Weights of a small transformer language model.
Size: 11 layers, width 256, 2 heads of 128, MLP 1024 tanh GELU, vocabulary 3695, 10.6M parameters.
Training: 421M tokens, 3582 steps.
Each number is 128 + 24 x the weight over its row's rms, rounded and kept within 0 to 255. Layers, rows and columns count from 0. Numbers have three digits each. The size before them is the row's rms in percent of the matrix's.

# up: layer 5 MLP up, 1024x256, rms 0.213, rows 586-638, columns 128-255
# down: layer 5 MLP down (transposed), 1024x256, rms 0.226, rows 586-637, columns 128-255
up586 100:139141119091137159131131166114159097112139119153108107119147136143112129183148088143118155168137101095104158104136091141110120163104142127188152115084129186117115166132122121109159156128159140152137127098121171118173145136117124149103118120116110120106113119150064136115115127105080139106132130094110155145143081147098145121158123138145082116166115098103076155139136134109118142157136
down586 098:137134141160158145154119084155108119126147135160141110143130105120173133085134154116073094135122162111174124149102106151141158095085135140184109131152146147091133115107126196138110116123107154140140104158102131145091163120098139158132146124136122127148105122121118123163154132155126122132123130082142153105080169136108148104101136111162133142104143137164156158129136137168202159147118
up587 103:112119146117143146128121095138139163094167156141101161118128135124102165120073150133129131143136164143116120112093203164123126095166155109160138097150109119125084152075099149102120123128155178130146161116116116151115108128139114141138103155142120125104140142116123119100129131111135078106085147159109105133164101123150153140132095148134141151146123126135135172136142110183139131121118
down587 107:133131128127132099134144134090115151134116119120142125137138092089108098076143092100167132120172126123091091119123149141111092088135116140139131122125148150119132144165097124133147168093063074143144122137115100125081158136120164186080109157046119146081128105104091142133142092141121125177142134100086118142151127133108150115139097092133153144147113090154055166129097101117115112088115
up588 114:110125131154158131131141105144119116211161102164134101163141115139142081123116135113134173088091089125124145148150113126156144144098130123118145083145115119155089126129111105140125121165192156101158127135168138134147114119141126138138186147130128104117113112173101156161156087125134125150146159202121119160105133109137151110116146180149099162104134126123119121085127155097156133089132
down588 116:094110163134111141133118165173103109172110115113125145138165107157145108133102122137102124112135095112146111112123110105138111113097151127123144100119162113127116114134108153088154169158121124121079106138131102123157098159119127180135145149095110110103116079113153189136126118144091143126097140141133097112116119146141160121128128152121119130141141152106104177070141155135124127147125
up589 101:145086153137108146073093122151134159143120129103141160176128125154116100144131142132082127139163124084114124116108172146131116085135106125108179117126139124122129138128137141119177096170109108105105083098140103108128120122148095116143118118113118104105183103098110143126116108144150142158133147104103147102156169106136135103109173126140111174140134168165155104122101167105105111123149
down589 093:144180185183132087120140165098082119146103156146142100102111111102130128137114129117122158118101085159110141117164144165103128098173153126124135158109131116127156135168171114136103119089090123173147158141127122124170102116111108158147140135089186142140135177098110127123153179103117146118126160122096098147145183154161154101077133166122159113119155159124134118152128142136127146120156
up590 104:099155134134125129136133127109120133151126169109124154113096164090101137102094150140126109135116132108165095129140122134134128096096139052124129102127122141102131183107117160105117124142168117129133156106159132117116135114128140164134105103120113118120158150130125111134088154145119150067160132148124167162118119133148147126166140096092095135123161100164149126146147130177113132150137
down590 104:097101132149073110135148129126132161139147110100122191150156132094114176124085130102110134104125136158147092109083065124138108160130090123116103141154108132137114169120112177111148150154107149167113102096100144108110150126133092108144152134118136151130129123124109106136112148100135133109132092092091158140109112147120118136077182136109085106117104094098120080111128120136114134164160
up591 094:144109137100130129140100136145111142136133125122134122173103133129146085118130130108144087129125143140156118136110136124084149125154112119174116135119109118094138138066139105081104133142144133131109150127088145170128144154150143135122161119138133116156156101073100150156114167067112101104175104148150129166117134157114086097147119093088119058122108147115164126116111152095090081129130
down591 105:145123128141108099109151094150099144143142144131166118100119084119070122145135112115148132121140124162108145156131116148107089138157120122131136139135177151133123128128123123172075122148147109097108131100127130092152107154128123138088104113088159158110133136106122169116141173126103170112122125064117125155146128080126103077083111109130118090113130083119116092130106167133069096140160
up592 094:169137132086142115148115139146141153109163100107119140133089148112112158178105141141165167053118140153130095132079197113144113129113144139125129134134096142125139101104108092089162135104137152132096156169124066110105109155168133087108161132106098131135157166143097136159137152130147110109106155144144111116132169125157122103129129127178139111102184095107119103120109140124130122151119
down592 092:095111085147157117093129115142131147125113145133139084146135124140160151155158119127158104145136104099137129131093099137138132149137090142135132129112164123091064136110101118135138169143169116133151152129153145117105144113153129134112127153129113104130103134168083134133077094111160138097108124132179106121138152149132091116146118140167113110174120165143108174142110079135138108091152
up593 101:136129106060149160157132171151142119099168146114110124153147145120091143156104153112139131132131119084137093096142140134166104143133086100076132116138096118104178128125150162174144185143125166138133177126102124166109119170130166134113128104156105139142134152162113087126122143121137200129128156140146114117079132148123088112099075099115112132148132159152110128131091133083116132113128
down593 090:137127091132123106116151139160109118136139141149154140138146122122102173127169069135136120149096108144125123097093118098109147088126140115140170150156165105160077103155149143161136136133122139151114116133140158135139159086126101159112151143126130143127138150146104093116178189150098080122113126123150138117167159117106115150138152118130164141144136129138118131114141121116166128119112
up594 098:167145175114111183133110145133156122121177168131144141134150153105091138137094154110129110144142083132139132140127130087135132150142156120148129106130126131104142123138103107117171106139141143158128078114135104092110133151095143160123125121115147130172124103114088137135115091128111115079126106105120157153129111179103178118179155092117145107152144124122094137134148126152109130096120
down594 088:064130113126156121129135132124133086130119160086096171141160095131181159146107098105160142154136128140123134114140122138142140123086131125135125126124158119125148173178180096124141167168135138134138156165176162116118090101150144120121117099123134104099157121104118161140148139119121117109151103166120161104152117149136137084096124130138146126107130089149138121108135099115129144101141
up595 091:100140060134109162159132110117077146072153113079131120119171137114130122125145158130115098086140161146149129128156126155120158155131122153125107121120154153182094137124131115120132154094139097142098132162147128077119112152094153099135160104140100165174109092133082160109141149101150116132161167156120088121150165108125135114118090164113138088139111171128121151134118095129124124118094
down595 096:161100101155126144128108125123134138125123110110143139124133146150149109129078102135169152153199098141112103123125152106131109061148141138178127155113158098103115141137113133091142114074147113131117146119116154084109081154140098152125166110131151075120122131097105147179129109177181152103126105117104101149145139164130115098082135163130124106083091106135112126139117102073135154112140
up596 105:127082109095098146106156140126112119162123146148116140137146134150102115139109108118108122178122135108163149143170162126162121133124150146095156132112143150142154125124086078092107137091108114108151123141094164136112137166103133124151107148133116183111135133076118136111148114100116063113119138170148130133123161124175165104104119111103133129128143124128166084149134099117128121155148
down596 105:137156117134121140139177166125096129147112146124162098168150109131128080119160155136110141092132127070098115151163179131156116122146171141171113122098111105082102123086145163110128113126113146116101139174089093110138138121116174140104115102148145129138126115149149161125136145120123149131126148133138140177156136136124152155113141146119080121131138108131116165097131142097139106106114
up597 096:096089099162099121137087155141134119158157168111113110106138117101172144134135121125120142122148139106140108119138136143158140105163104155136120104118152131137119159127134124153089135144116147129108138149148114085137127165135086155138132138117117152134177099122103107111121143126134118086142125152136122136159150120158098176164116127142139110107148189103082101134076154128124125111177
down597 095:167137132108094097100152105118183140118084110114158113153114154104129145167127153133126107132111151128100106150128132088130200125102091100120096162143109128112131134133130137129087140150120145154137123167127135128142144106145103127129112091130170104112139094113137137146146136162143086151134081158108121120101110116129110137110113129139106121137109096148093148116129139162097108115122
up598 102:120099122102144186144159190098114102167110139112128158152174117147118135158128164173113154096235108132106112162102081095166144132126120092132113086111126129127060125167144154166117150131105123105106097113124175112113091118138130118156105135129139109094166107136134164156139146078124155167140119131165107111080144109125120125128132121166100131160139122149114131136129098119107148157114
down598 109:147136129157111105110069118158118075108118170107143122160141110142147133139131156138103107098134140140122080153121098133165115148135131146109148121122175145130147123140113125093111142116084139146168120124137150108148142151130089136134158128135124119107135109134139162152117142117144146118084096137150108110145062103099130125064124114156110171107141162145097156111144150081143138110123
up599 101:131108122123138101101086174092142153164091127126105142142154108127150094157148118146126153177118096139142131126142116099098115160124118156120090097111116103117158148102119103135158156136106121160115150116113154168124131210137131138111130120109107133137153136099134159141135203127127092126077139125101142102112134070176165104128130154136141180114166127134089085148110132073091115128084
down599 094:073126163119106133100124129179121110120141147132139162128110152112102108135126109113056124080126073142124133097117147117135152095163110140115133161124140165105052119127106126115098123095173091136156163127137120131088126162129129125141124123109165118091109133137139163090138156145122101061139147152113156131131082079169160124097138061139091159153130134144138175088128110167129147148131
up600 100:126127182133083130100085134087128167108094151175155092161127160115121182156108147141124151136123139151122124140103133161114082151112092104144117160127122143148123157103134161158163131086195111108085123110123172130114138138109085131143154124127158135116107133118096131134093104110111107127131118137100145175197114134098149113128114161164128136096106140154152102142100113153127124162137
down600 094:167127060138126127137151140166180132129139124104151093161077138119141084141178104125124125123116065145129135130173140114113120147174138159133144113108110147158134102136110170099137132114106107146158140104171096088141121150137170095081106128114104140109153128142130142136113135142096136104124171122114135133080109145130105177120109090137146109136089152050094111098128149125142138158109
up601 099:129165102093119118101146087153131148184095143124132123150150161130108157136129164134134095136130114054142082146117140119107109127076145131160142118090131104146091097140142157110116115164108123105132136118130102104105190133167105122108141107095133089132133158159135163117101145111159137149110191143109146135113127069153114140132103162058138097174170121119117128140168128095095161134148
down601 093:108098088102116098111131104128079146116123089092116158103149087092122164182118125107122147149086075145110066138136153140153149112130151090113149122119072133089116115172141156107147139121153131145137120146133103166121155116094141103134111136125115171117056085116132098127121138104121085127125079158098135124145185158086107163136115081144154126129145141133139118091150115114125114099137
up602 100:136129159134116154141163130097167136153153122176130158122133084137131159133140142114093149099155153142118120141126098144151090069091135164170113137137153109100107122142115160081148126105117142128131160144104125108186141123100075098134150141117111162140157130106107120120121161095116128110149165124142148156110106112102109120114100150139112136118124152124164115119104161129169191146146
down602 110:097146137089114135115107072143156157132132154122135132147116114135121125139146132130148199126118177116121151131123149152076185115135121095120144125157151096113108107117099118195154114133141142140117126110133126143090098142136137119142142183133128120133168151092086172152141129125129107139137115152148161146096084137110142148098126079147132128159069137161107125137099125149106109126137
up603 109:158099142093141125155151097171119143172167108113107122173116083132140126127129127132054122141151073097129098155140123144113101120131128134127120098144155106146109115157135140181157132115130086118157084124179120125148106139135107098145164147118147126106070062127092141159116118091131096127134117182124142153081117108117134164148105146133127093132133132140127117115138107128127154130145
down603 133:108123107150125150148090140094133140080109157138154137089130160104135126128140136131150106136126153162152109118132124117137136128116152117131132183123099161096163132108110135088090125146149149157142124117112136132104172138123151140104100154162123112166163158121133127102125106157131146120121092093117141110164151156133125115130109103131151160149129104148115127147129169129140117115116
up604 094:142140126168121121136106112116133159109135079111148119185170158132152127128130135118124135133144141116125110098114176122109124131136109109138111084130113114154095143118131121121142143137105122141129169091116137110143145136118101131123109125126154138135169150162141060143123095084100140136163139101132174127141129169131118151134095153126147112144110098086113155134151164183150097174119
down604 091:098146102100144136148103071130115105139130129134091122097079152140093102121153147098150171124090133095081093154132152140122132103124157119095146113130141135073158116141042107122065119109102145130141110119157136141152130144129132094168098080111146130106133145117108122128133086132130134118114152141122139098081156110096100146150153101121132167132150089115149129155087159135152131141140
up605 096:154146143173120168135057155157123156081113118118147094117123114114094141148092196105127108124131127143161141131102161111086107094161114143112130056166119120116112147152109124113129097117116178115117132107157123113105142130121152102127138118128123125143088140137124128148141112133142140117103139165120111118144142128165187135128126098161145154134130144159091137122138138141139153129164
down605 096:091118090150125112160138117148095158108105117109094134134126155147103118160128130139152141142092139127068115113153096131146168118158140125135146108115105147114118118110127148127150125103123167100149110101112139100123123133174104102122133155128130117134185139142163142119141058091119116098157113186114100103143142152079087143136090117120084135116149137175143157093145103110120137151076
up606 104:114145157179102170159128140149103133121109157124150126123184106138099092147140123125154110124062139153128115140142123146085146146152112122161175080098116149151124134121102143162129108149147130130107131086149120160106132136123118173165122137106117097081098151099172118144132175133117161121108149138132118136101077134142172096095156150103120097141114138115157103073172123184173146098144
down606 112:166147137099141105118114119099176128131134071119134127125095147138145149125125141153077092121134126132161133093153187167138124102089140122105132143117141116101142125108135155117089148137105154161118102077099103155107109195128116141105119114152098140126140136126090169094149140164129081108162098083108110117101166122104161102118144139136120139152136145126122108149121113107111151162137
up607 102:138167145171099150138116116122093133140130124121100133164106138165139116146134122096151138134154094129118156148118131134118149133162101074099142103131104131114147125145129114104130084094143147151095129091118105140108121136150140102146181110163107126135056154124153144142141128148149149128143148105088174131112088155136116092111134098153082143149091140073136084141110149139142133131086
down607 101:149135124117156112120139124123133192120149122141120127163092145142168128114134111146148123131127177114126124106085173110143165151110144141156120126115149123147100128119114166145077158139117128107148126096107108103149145149132133124145137111117131150179145142117167125149116119163148124151109123165137160132159124159167114101220116129123191155118099158120160126131108139100173121147149
up608 101:132151117120156151110139168121148124155135131143107101117124129082128156114109117130124132121125146174137075150132120172149130129103098112155097143112126140117124092097148151155105094095087133086146111095158132134104163140146113139090156129172135065126154155137124145179137111118097127143158144148094150135132090169118114131116135131083138139104172120129130122154156119172122124127123
down608 097:122138126141123122110162130120118174158135141128106110129111106163112136175111059125123116123112123076090109127139135108144144101175163120140097162154123103095119112109133129123086120125139123142115073165135120113151191153111150147125144121173134130125143154152131118105090123105124132123116128113079134131133090179143136109111129104095174109200140117136119135144170151135094104167127
up609 099:102133113083154120110101111109140104103168139124139124164205127146121146096123147133170138078112102137109135093128139114133139140125092164084144158094138146125091127096103122117118171135097113157176124108131097139145113140093129141142093092127125111140097186083130070115139140134125127120088132120128147139147122151129166138123135102159146066111133110125141125142090153128156123153144
down609 099:138141116099127120137126133136133154131102128119152120081148148152164128130143120107123149152168112181126126150158127099164159137126129091090112133107155177137105186105166146136119118122122128107111122113119175107150103138145157118094146095113185115127123122144094143122123133162121130143122182138118110093146109138085102123130105127139076117105106148108195137129144119145125149135120
up610 100:127121077126130149157110156097115089148108130128093185155125108167094166118152150139136155118116151177110147134109137137140113108135121134149136169158134134103094122112089110147109147099128089142129137145134139114098108116141136110137123152147142130131108103177121135099122137125119120185164113111073131156126129116130084122167122148130132121133137096159137144151106099132148120173130
down610 095:110151120103084145129107143104136135140100094093157132106157117153122153115129157100112099149122117099128149117166149138135128151155104112096074132148115104125145162142187160151154144124106134185111127112141076109143096182122115122149152079148137138120160167100137085160131148146161089122099154113083105101119122117159177131145114137133143138167135148112126163095160142172087138076144
up611 103:134143085117156090092177147139115130145148155106154146146153129116136142145148136148124108114130117134148147133084132155106185076178137140121098147080123135074152132102111125138118175141071101109137134095120127098106102171110131134120132133096139170143130136151109152150109121136113134174155098135162162127142116110153143104137118129129154152138086141123200119110110157158124050126109
down611 101:120091111131136107146142144152142133134155103079180126177134118115128125150105144149131137096109110152135116135123147106089142128115138170105120115110134134128175145146152138131137106166095096133133103121100154088118143132093135100139137138145106127139126165114160171194129096143107114126139160090111140204146175092154141125114097122132102139106138142113128148121106104155145109125124
up612 104:131140194114107147145106128156184089136136109109130085132140090101127155099124124140104161098159175207159163156093120160166133133160118114121098089154121097143140143162135090127139078131120135092184089132158122125124134117133100173133161104142145154129126159120144152114122116118144107150144113146091149112123142124103150132076116130139123143085108129148148113151128126141146073156134
down612 101:136136138127130135100098125125106125146127111130076113136119141177138148097103146108155134096143149162121137175147134153138147102171136145173134130125099105149100159158102120102080122117138136138151083124129141101138112156129110111156139118116121129112130149131093130158156139159118136138139155121100197094145086180166113140090096105135131150103114132161116163060170139136129137176090
up613 101:113126127153130091162159105138124129162173155126134135162106153158114141137119154179108117159100131143147114152122140157163101107138102131135161144129132127112087138141107129109125125119075105082168108100107127135112150117202126148141086162158136148122116100153142135125146108087124109128101108132130143111115146122128116111160093097143152127100119095127192143130102112085143103143149
down613 098:136145133122140107103133113114128142108140159168143120106142084130145107099118138150125134105170195112164160096158136176161151135131092152081114139104148182122132122102112167146127162121101137087121163116120155136161107116109115155109085114094084114091156128130145158113119138139115141090137149121163093131095176118129125108121134134177138105096122135128147099095163140153111110094159
up614 092:148122102146138150077131090078115114147119169106159136116127136140158143148139120124139145093132117174139118106120135101140108117136146140130155099115157122151109135108169120093120138135133170109143122156187095170118141130143105154135129138154146151150155126112119102110146121143118158131150134095107122100111104125125115119130135100153122137115147147190138163094104164144186156097152
down614 095:151103122125128089105152154133158104124118106094115131151162152118132157054119121118135140109171149126203138108081137109121137187105174137124145110172117104106094120126131126137091150131121165142109120121140114151149119102173142113175130151133116101154169187075153147123114163089154116122164118121112134124130141171137107194113146107121113108121129086137150109167158116113150177124132
up615 099:133113121130117093178111082163070146124140073138153116157117117111141127121129133103098104098163117136134190144136115134094128128116141128100132134144139122076085153180137144143128085128122108167123162129190113118138109147106112128113120132131108139112164124139130115094137186121142143120126144161129092132132099152164151153127086141129118072133089117124153130120125154100112157116145
down615 103:043146154113125115107113080129119119158184127132116145134151102126153118109177120121191137111129143118109121152120098147129143134116093122143110125143105071132070121106122158110121108129134123157148162108108062129129120107158141116121121140164144106133159099096116126099105123147151114142110065139104163131099116147118081113122112142126165136127107125161158123136143112087092148126111
up616 095:087133127142116121119105143099151122112092129105143167085142156085113118111118148117142131143126122116150151114157146137144133147080104113113096151126160116087157131077130135116144132105146153121129133135072127157156150154142140101151107104131097134153113148072121117116154108047111139116095104095147153126147123141100124088132117141153109148176139149130116149122088106117140131131160
down616 092:135130115141121128128117135164163166162197167118122141127113127136117138169134139121157129171094109110105149111133127145146134154150113158151129125143158148158129073134144119093115127165123146124132135140123138096128108159122145108111107130124122138110096150147159140140086135138149122104114105139090110124092103142120126097088152101126118143107075170136145092142153138087084112122127
up617 094:130133122151133161088096131111159090102153136112138150109097103126111146171154139135152158118125109109134168154156119128123127109144164129092121150149148138139095112082135142150113167103121135130130138092131085093060096113138137100150182152099184119155114113163103099126147108109135111117125129109147113130130206108153145126111099129103136131153135105143090100117176145095132123150151
down617 096:113104117117135150086160111147102161109097178128172155138165114136131177131095172122119146164137117149163129110121123142120148055131149090158103126138142123113149143114125126124174153127122148067114150099078104149102160131089109171143148145110147126155105131174087118088145133121109139128104142130170156096156114145142162137088128129136116146162146107128144090143140109133190084150127
up618 097:120106110132113124103149139092105164126092101090065125128173102135132162114171105121116117141107099112099149119115116093139132146137140116148108128099087092110115108132126126132153118105177150133108124176111136105093151122117151168144104126153149165155107137144102121067142118120095140160105144148146108153108121131138103098136124091091093115078138172153169107122132120083093134140160
down618 106:124151130102089145097197129098156132120116161112146113139086110123114099159091148159121136124109171162111108168146166142112132115087150127128132119134175156152133152132130140116145118126142144136124153130087132145180159102142110149101134142121132102145109168143159075104115124095133140163122089153135122141156109109136136118101101136097165131138147117126127170113148149098126142133117
up619 103:106156120128092149167140144137113152135117121107090142137118172132127089130157143147179153102107108127112104153157147157105154127157118130101138113124122123115106160126126117120100131154127075110130124101158087128075145146160118100129076213148114068135115118135116167129139124110125134147135143106093100157151143138090126103088136119104121109154140127112109162134146096130126110119131
down619 099:158129100163137135126134135110163121130109082132183129119148115157132133131154117146115149126139100124162134146161118132129103138140187137115138120121095141152133138120162092111154112166116134117167160153128111136065094116114135090130152151134105149138157109087141197128141140142093117151162103117095147122102173124169101074116100153125130130144126108140108097104140138162149134121130
up620 102:090117111139117177149140114129111090129107129127111161073122108101127105116066127157133129127091157141150131085143169132109089129170121160113155101132091176148063142143116179128116144160153148113149060132133109093127140140138140143130101125167138113164139144094139107135131134094176079128126148148136088137116118126175094164109127134119111097105115145187169150103110144133123123134157
down620 108:095108115126145131125142108121123096125134116146133154088137133158118085051064122183094128173115127114144103193087150129100142087146134103124146144133127126110082130125141111138103152114153130115142099116088097146121074160093150152095148138136115121109143144132100106128143088063092130119115177118131157115159135117120115149124112092142141172148099111110102080135146129139165108130099
up621 103:120127117131144126125144156100119114117072100139059129123121163148109135105163062132170081143137085155144146078135128144143105133123137127085125096170114133147131156138121136115154069134125136138140115143110146133123133128100135173110098135150080165145138144160125159115096150152144104174150164105127098109091099118137151163116127135151153144130138143146124118120132147154169118168083
down621 106:101113150080087145140137078116136130126178138118166146137140168092143116103167159137134136114146139133083124133096111158166161120120108137162097124106149104146119123152079159155140103140123103116137142167141145139112123085130113135112107163086130132138115123130149122152160138083129131143125103146144148111115131161131128126146124143137141147125102091134091082158104150113153151168135
up622 093:126074123167164091102100176116169143123166091156150088130149141142133139118134142147102149132138167095149145117113137120160118118153115114092111166136098113101140110135138173113166147122126131105129144109157132123162142170183113164166168128147113135108132092127101139103114155135138171141105123105121079081116098101093101146156112128150111149136113146172112149154124108106146154121152
down622 097:106160161156146105150118110123120159144136130160089132117128145124110099124168131125097137085101134132118114151109127113104093162119112119153188158133105119133107108090099142106163126080131126120072105167124108136109104098153141142166135133112113156155142111159096140111059065106113132110135140101133117152147127113120154142159159161146089126105108102101137127130138127101189124134135
up623 099:171092132111172123131083143100169097084156083131179149133140141119114098107123087115116132139160088111095091157140111119119120114091155142136109096134124099092141116177083183140123119088122097135111122128123126128108112122087088129170108123122150141099159174107149093140140140123084132151129143085108146116134133127126102118064127127120085126159149150163163126183129106130116157143127
down623 097:117115099105108156144147133131098115182109152100085111103117125115129143118148099131132090134091129138147104131132139104147144118163164160158110153114133134154155137133179133147155128122172141087129127152102127111139112125146142077135153095128113118151135100108126139116197103118104138133147147159096148142157117157110139134141166101140189155112081133126126135111146144138139140147158
up624 096:104122071096143130115114140141111141167129104148100121134152148113115136151096102121102140142081091105103120128139110124150128135143156143148097108122141143104145121070122144128123127067135084093145089158148142158131126186146102128166146156147096142156119097165134110140134133090126060104155104149136149179176096114121121122152138134093158165147148143121142118133136103149157110096132
down624 101:125166109061131127138087082113097128141172159134118126116136098111112131166142123137106125119138167170198122172162131097134143134139127119177115144162123139127157138098097157124065154088166107154098163125085108094094161143124145140150130167146134107120120128162129164068144135087152129132173140160119098143125137150128158128108150092154143126101107142095128095125119128157113119104073
up625 104:184100114130138139165134162150069183142119119135111123146178138132134140179156127125119136118143163129191124118119123104110134106154117096137126111133146171082111059163126139093128076124088122127137132133146147140123163108124146151149133143140075128094118125121176128171105089149147143130102148121140124121129125132147082130104103157136100151139086124105133122129113151108167184100110
down625 107:124115146107156132115084161062101136120151158151131142091126107152137103117178119131109122129163148131145130113143152126095139112140158131142117082113099166138116119143126128116126111126083116111141102098135145111164103128143116103174138105107107117110168096135108156118134147131129181169140123149145108166177126107120158134165141137118136171100127112118084150099129126118159136126129
up626 094:124106120165140158117117145109106150149126133085149152098160104114155112092134126154159145082126166125138114150153099098126130116082125151118153136126129123143127150134159109106130106116072144099111117159103139130176125135122165131155102150154104127107109149163115135125087093142113162162156202130123120131139165142139119126139163142115093105134127100168122115118171141090115081122124
down626 095:120175152125152127153113129137170128136172141147143123150147136100173143131105132108155131157151126137093108111159159175148163126091129114122122129141161096130115121140149170149120071127148159126141127141138093087113127148126125111108102097126123115113118127156117136074115095116135122104157131140134153106099120086148157106173124107113125144118105141143138089171142116115125148148166
up627 100:159142096141121139117132139104133116080108150119174156163134182117157118137137097131124137141132183148164120175135165130153130186127121148132145133121128147106096139128137117097119141058126138114149107096107140112099124113153126144136185081142153131141136122141078136090145144163155085099128133092131133111106129143140103122097152079123139123124109132163110121146136137105144126152152
down627 092:138084130112130099139154138137126173141137115090143079117172106166130127124090110108156105111183132113138128127181098166144118160112122138099183121117097098133125157175125132148151087143059099123144132133124151110145119130110141131144146144102136140135132162136132111138134086123101148143141174138094156151161126128161145155148122103132123137160082139089182112153148131067139095138117
up628 094:110138120140121133104125152148162117156145170132128141135092158127139107121108138130153123145095097119108095116143122101112141127123096132121069150081143137168106126103128134139080128127126157135094148082105141134096131161126158094131132122111130145131123168105141132127141100160105161149113128130099124124161128175129092107113116116114115164143118127144109134143180131130096125106132
down628 109:091135121147084118135144112143145125148157144163077121103128161160149118103105097152141123095153148165101123166122177110122175152147153101143142149166113139155108099118149168135112156122143083086121130092097136103125133125154068145102162155132151125143149145093161069141125130093120082164122163147128129145123122100116114137108092129163139126124151139149103125116117093119162120138105
up629 099:105115106110120127152117116117143149156110150164097165139148135120119110109127179109116082126093099124115133107118096129136089113094090128082151141152133148121121110204103137133155139137134162087122089106162121154116132160106122102126102139164130112096121154113111102146099155104127147096140147109159131116105121126121144176138139106166144131200140176125135141101113090133115169150147
down629 107:116113197132145103128146101125127138116130118153113109137127104127098114126142125117086137120131120160154120155185118151164111126083118121151188103117161134108073153160137082103136142161115132097153122114156105148115123109154137109135138085161146130147110086117140154144118104109141142151111135094186103111108154112080154140166189111143121163145168116090085105162116134136132152133112
up630 099:087105136119106126122107142129148136136137147105154132124128103121149111136155077080136119127144118099135103044149137095094112110170141099131111096108121126084128110143110122160113124129179160148137153116141120147136132128079131161119087133071090186122132150110125150125129097161104122120142129140134142094159139127140127153097084155157133096148162088149121151116139165146112163101085
down630 105:105123179081104139143164106127117138134104144127108139165124143150162131104103137109114102104195137126104113058131170140147135143173127107130161119120087131134132097143127125085139107099122071098130122100091113082131172128124156143163113136153150127091142105085100096108105134142112149139154132114127113113149097142147121136155084093123090100106132127157120148134103111181132169141162
up631 095:131095119131103166097107114100129127098127155112104137100101111128138132145196140144137147136136150118141156096115152116120115136116148141130136165140169100153096117113138093150107177132118167104147119125149133163138122132136107084124122150118115134111100147119113089102107142133113172091116142141126179155149147089132115128119118176149137128118163127124120058144129120098108106170137
down631 089:123152140166118123126163105118128131129142126130117089162127125116158155120149163119142110120151102137125142142087127131092143128128107113083113135158152104124168122130122164081120123139175121123128114145149168140132140138108123136112081113154117126146127099108175154120154149135154157188131136089103129093103120187101100167131130110153122103140082108116138163099129099173175126072158
up632 104:132078107124139150133135108083134100148136145136128113100121160177127101139122081123154104162098141162129093117127114096129130109145101142143079155126187115174135113127159131148147127159147103104148124143134092114126101144090139124103201115112136133131136148161115170125129145153098149148159161121141131140121149130122120140162137052114114154136147140147112146101117157117145129129133
down632 098:134178097085107085107133102097109143160165087123113109148096145156135098124112141105130149145129130164133121134141129089097117123113103125116125115139141132106111111109120090183136129120122167112106143135104115146125181118076165140124154178132151126142162143153140137120138116122151112129143164112123134094117149127117158146129114077132132127160164147102122133120162138149110118114129
up633 101:189137135130124133151150117111128090158129104096161114127174152078126153105109093119183151101175115136116124081101111157115150139131076094141136076099131158141138160130105135151091161132163132115154117154137141133110153111140150159124119144083090142131151159105148132119120123143192155098125123106123138117131126104123140156113114146123130121117185149150133167140101171176139139163170
down633 099:112140109136145097147147131092149144156138136112146127131147129153111103118155137154118172125145175117090160118128132069119127142141120129142167137158142109127122129134092089134118102134139153171107136113115106123146179131123156202154170146161111132162101124121155113149132110132106132153093129097104164099094112153124132139120148103141161114144128138113139133122152141157188108126156
up634 108:125126100135111097141144114114120092124175135127114123096157113154098117161124095127080106116107180118135143102166168068119123099122180113118181117099124130110116132151167138129098131134120103089115131123125100126129171153104108141117212159107121117149144135133116131117109082140081111203136133137142111166139068173085135111122105115122115155152122136130146117096118137105129139124116
down634 105:138166146087153116133122134136133135143139131110178079155136196127111117149135150126142144156131162158151107157136153119124084115107092138128121126170125124165158138097120138146154096144110129069134082130094165166138145142117143096120110177150170114096169091131177163132121084104095100114120113135115138118093108147122131114138154105104120147140110123181082142135124062122068127118129
up635 093:069118081137138104134127130091108086124120108104117150142133161154152121062111135130138095152096103085168126120117137120153088135091088128175152143138173102103165146073154057133136172088125112107131155108081137177116110117134126135121106190110114109131165138100119122140105119159174134148115152111147136138114110146125135171152134118124152126144121154102156100129133134121141121144115
down635 101:107165127129132158095140129121141127150135135164131154086066144144175101109112117096060131101131066089166144152118085102152072136143182135128111151134128159122141150151111114158105149094108077109165109130116116110111173105080149158142158118120127112132183150129114134148146099122147096128146101148140105142120104121087167109110133117147115104092079147166068147087125120165122123157132
up636 100:142133151130168079151146125123140127113118176141150137163137135123121153139156103125150147137148121176132128125077116139116128117101087109109102142151137123158125157096149101110152177157141096108121116132127138127110130145145133168066138125135172166140147157134088151129099137102139159152111103129102099100133129117139136079123140125125107143150135139105129102060088137167138125168168
down636 087:115161129122113161135132077147099135122120132139126147138108176125109119130135128162144178129131127085162126111141141124101162164142165147169114139105079141104093103125123133118144125114109164168118115114112132149151097109176132124136103156154157111139152148157167155070176098143165132142138159176160125148111103142138124125101132121104169120124112123089104130165197100172086141120126
up637 102:084138110105127119110161114114153150116136113116101166192108125137146132133151124125088132095090201105147115077140118111146102147148110123150139117142121163103115140131124151151112141121120104140098162137105154142125136162094123130132150179127082141126167105142109112096165177087157116168118111153138110142074132155157155099130087136117128150166125130111118145110150125160094143082199
down637 104:145126124080140095128154098137141154118115194115130104125076098105165157092147139122140107151114119098144105083100147116148110108070097175116164111110099131124103125103123157088133128139111116106132157131141161121172108097110132182161111105160146102113113118154120122133093159131137131149125175122107137124108113116143144114101122146089141103143153118140134134099156134122116184132139
up638 098:095130136131136150147126109189113165144186128108131129175102154158134123155190085169127132171154139124145121118128108150118147145104174072131143077166151141141070138105124154122137145143146117138127161124102100122145081167141118077089119146072147157123082101129125119132108123120187138102124152104111123126147117111120153115114096089153122100139156132120161084130107087156119100136127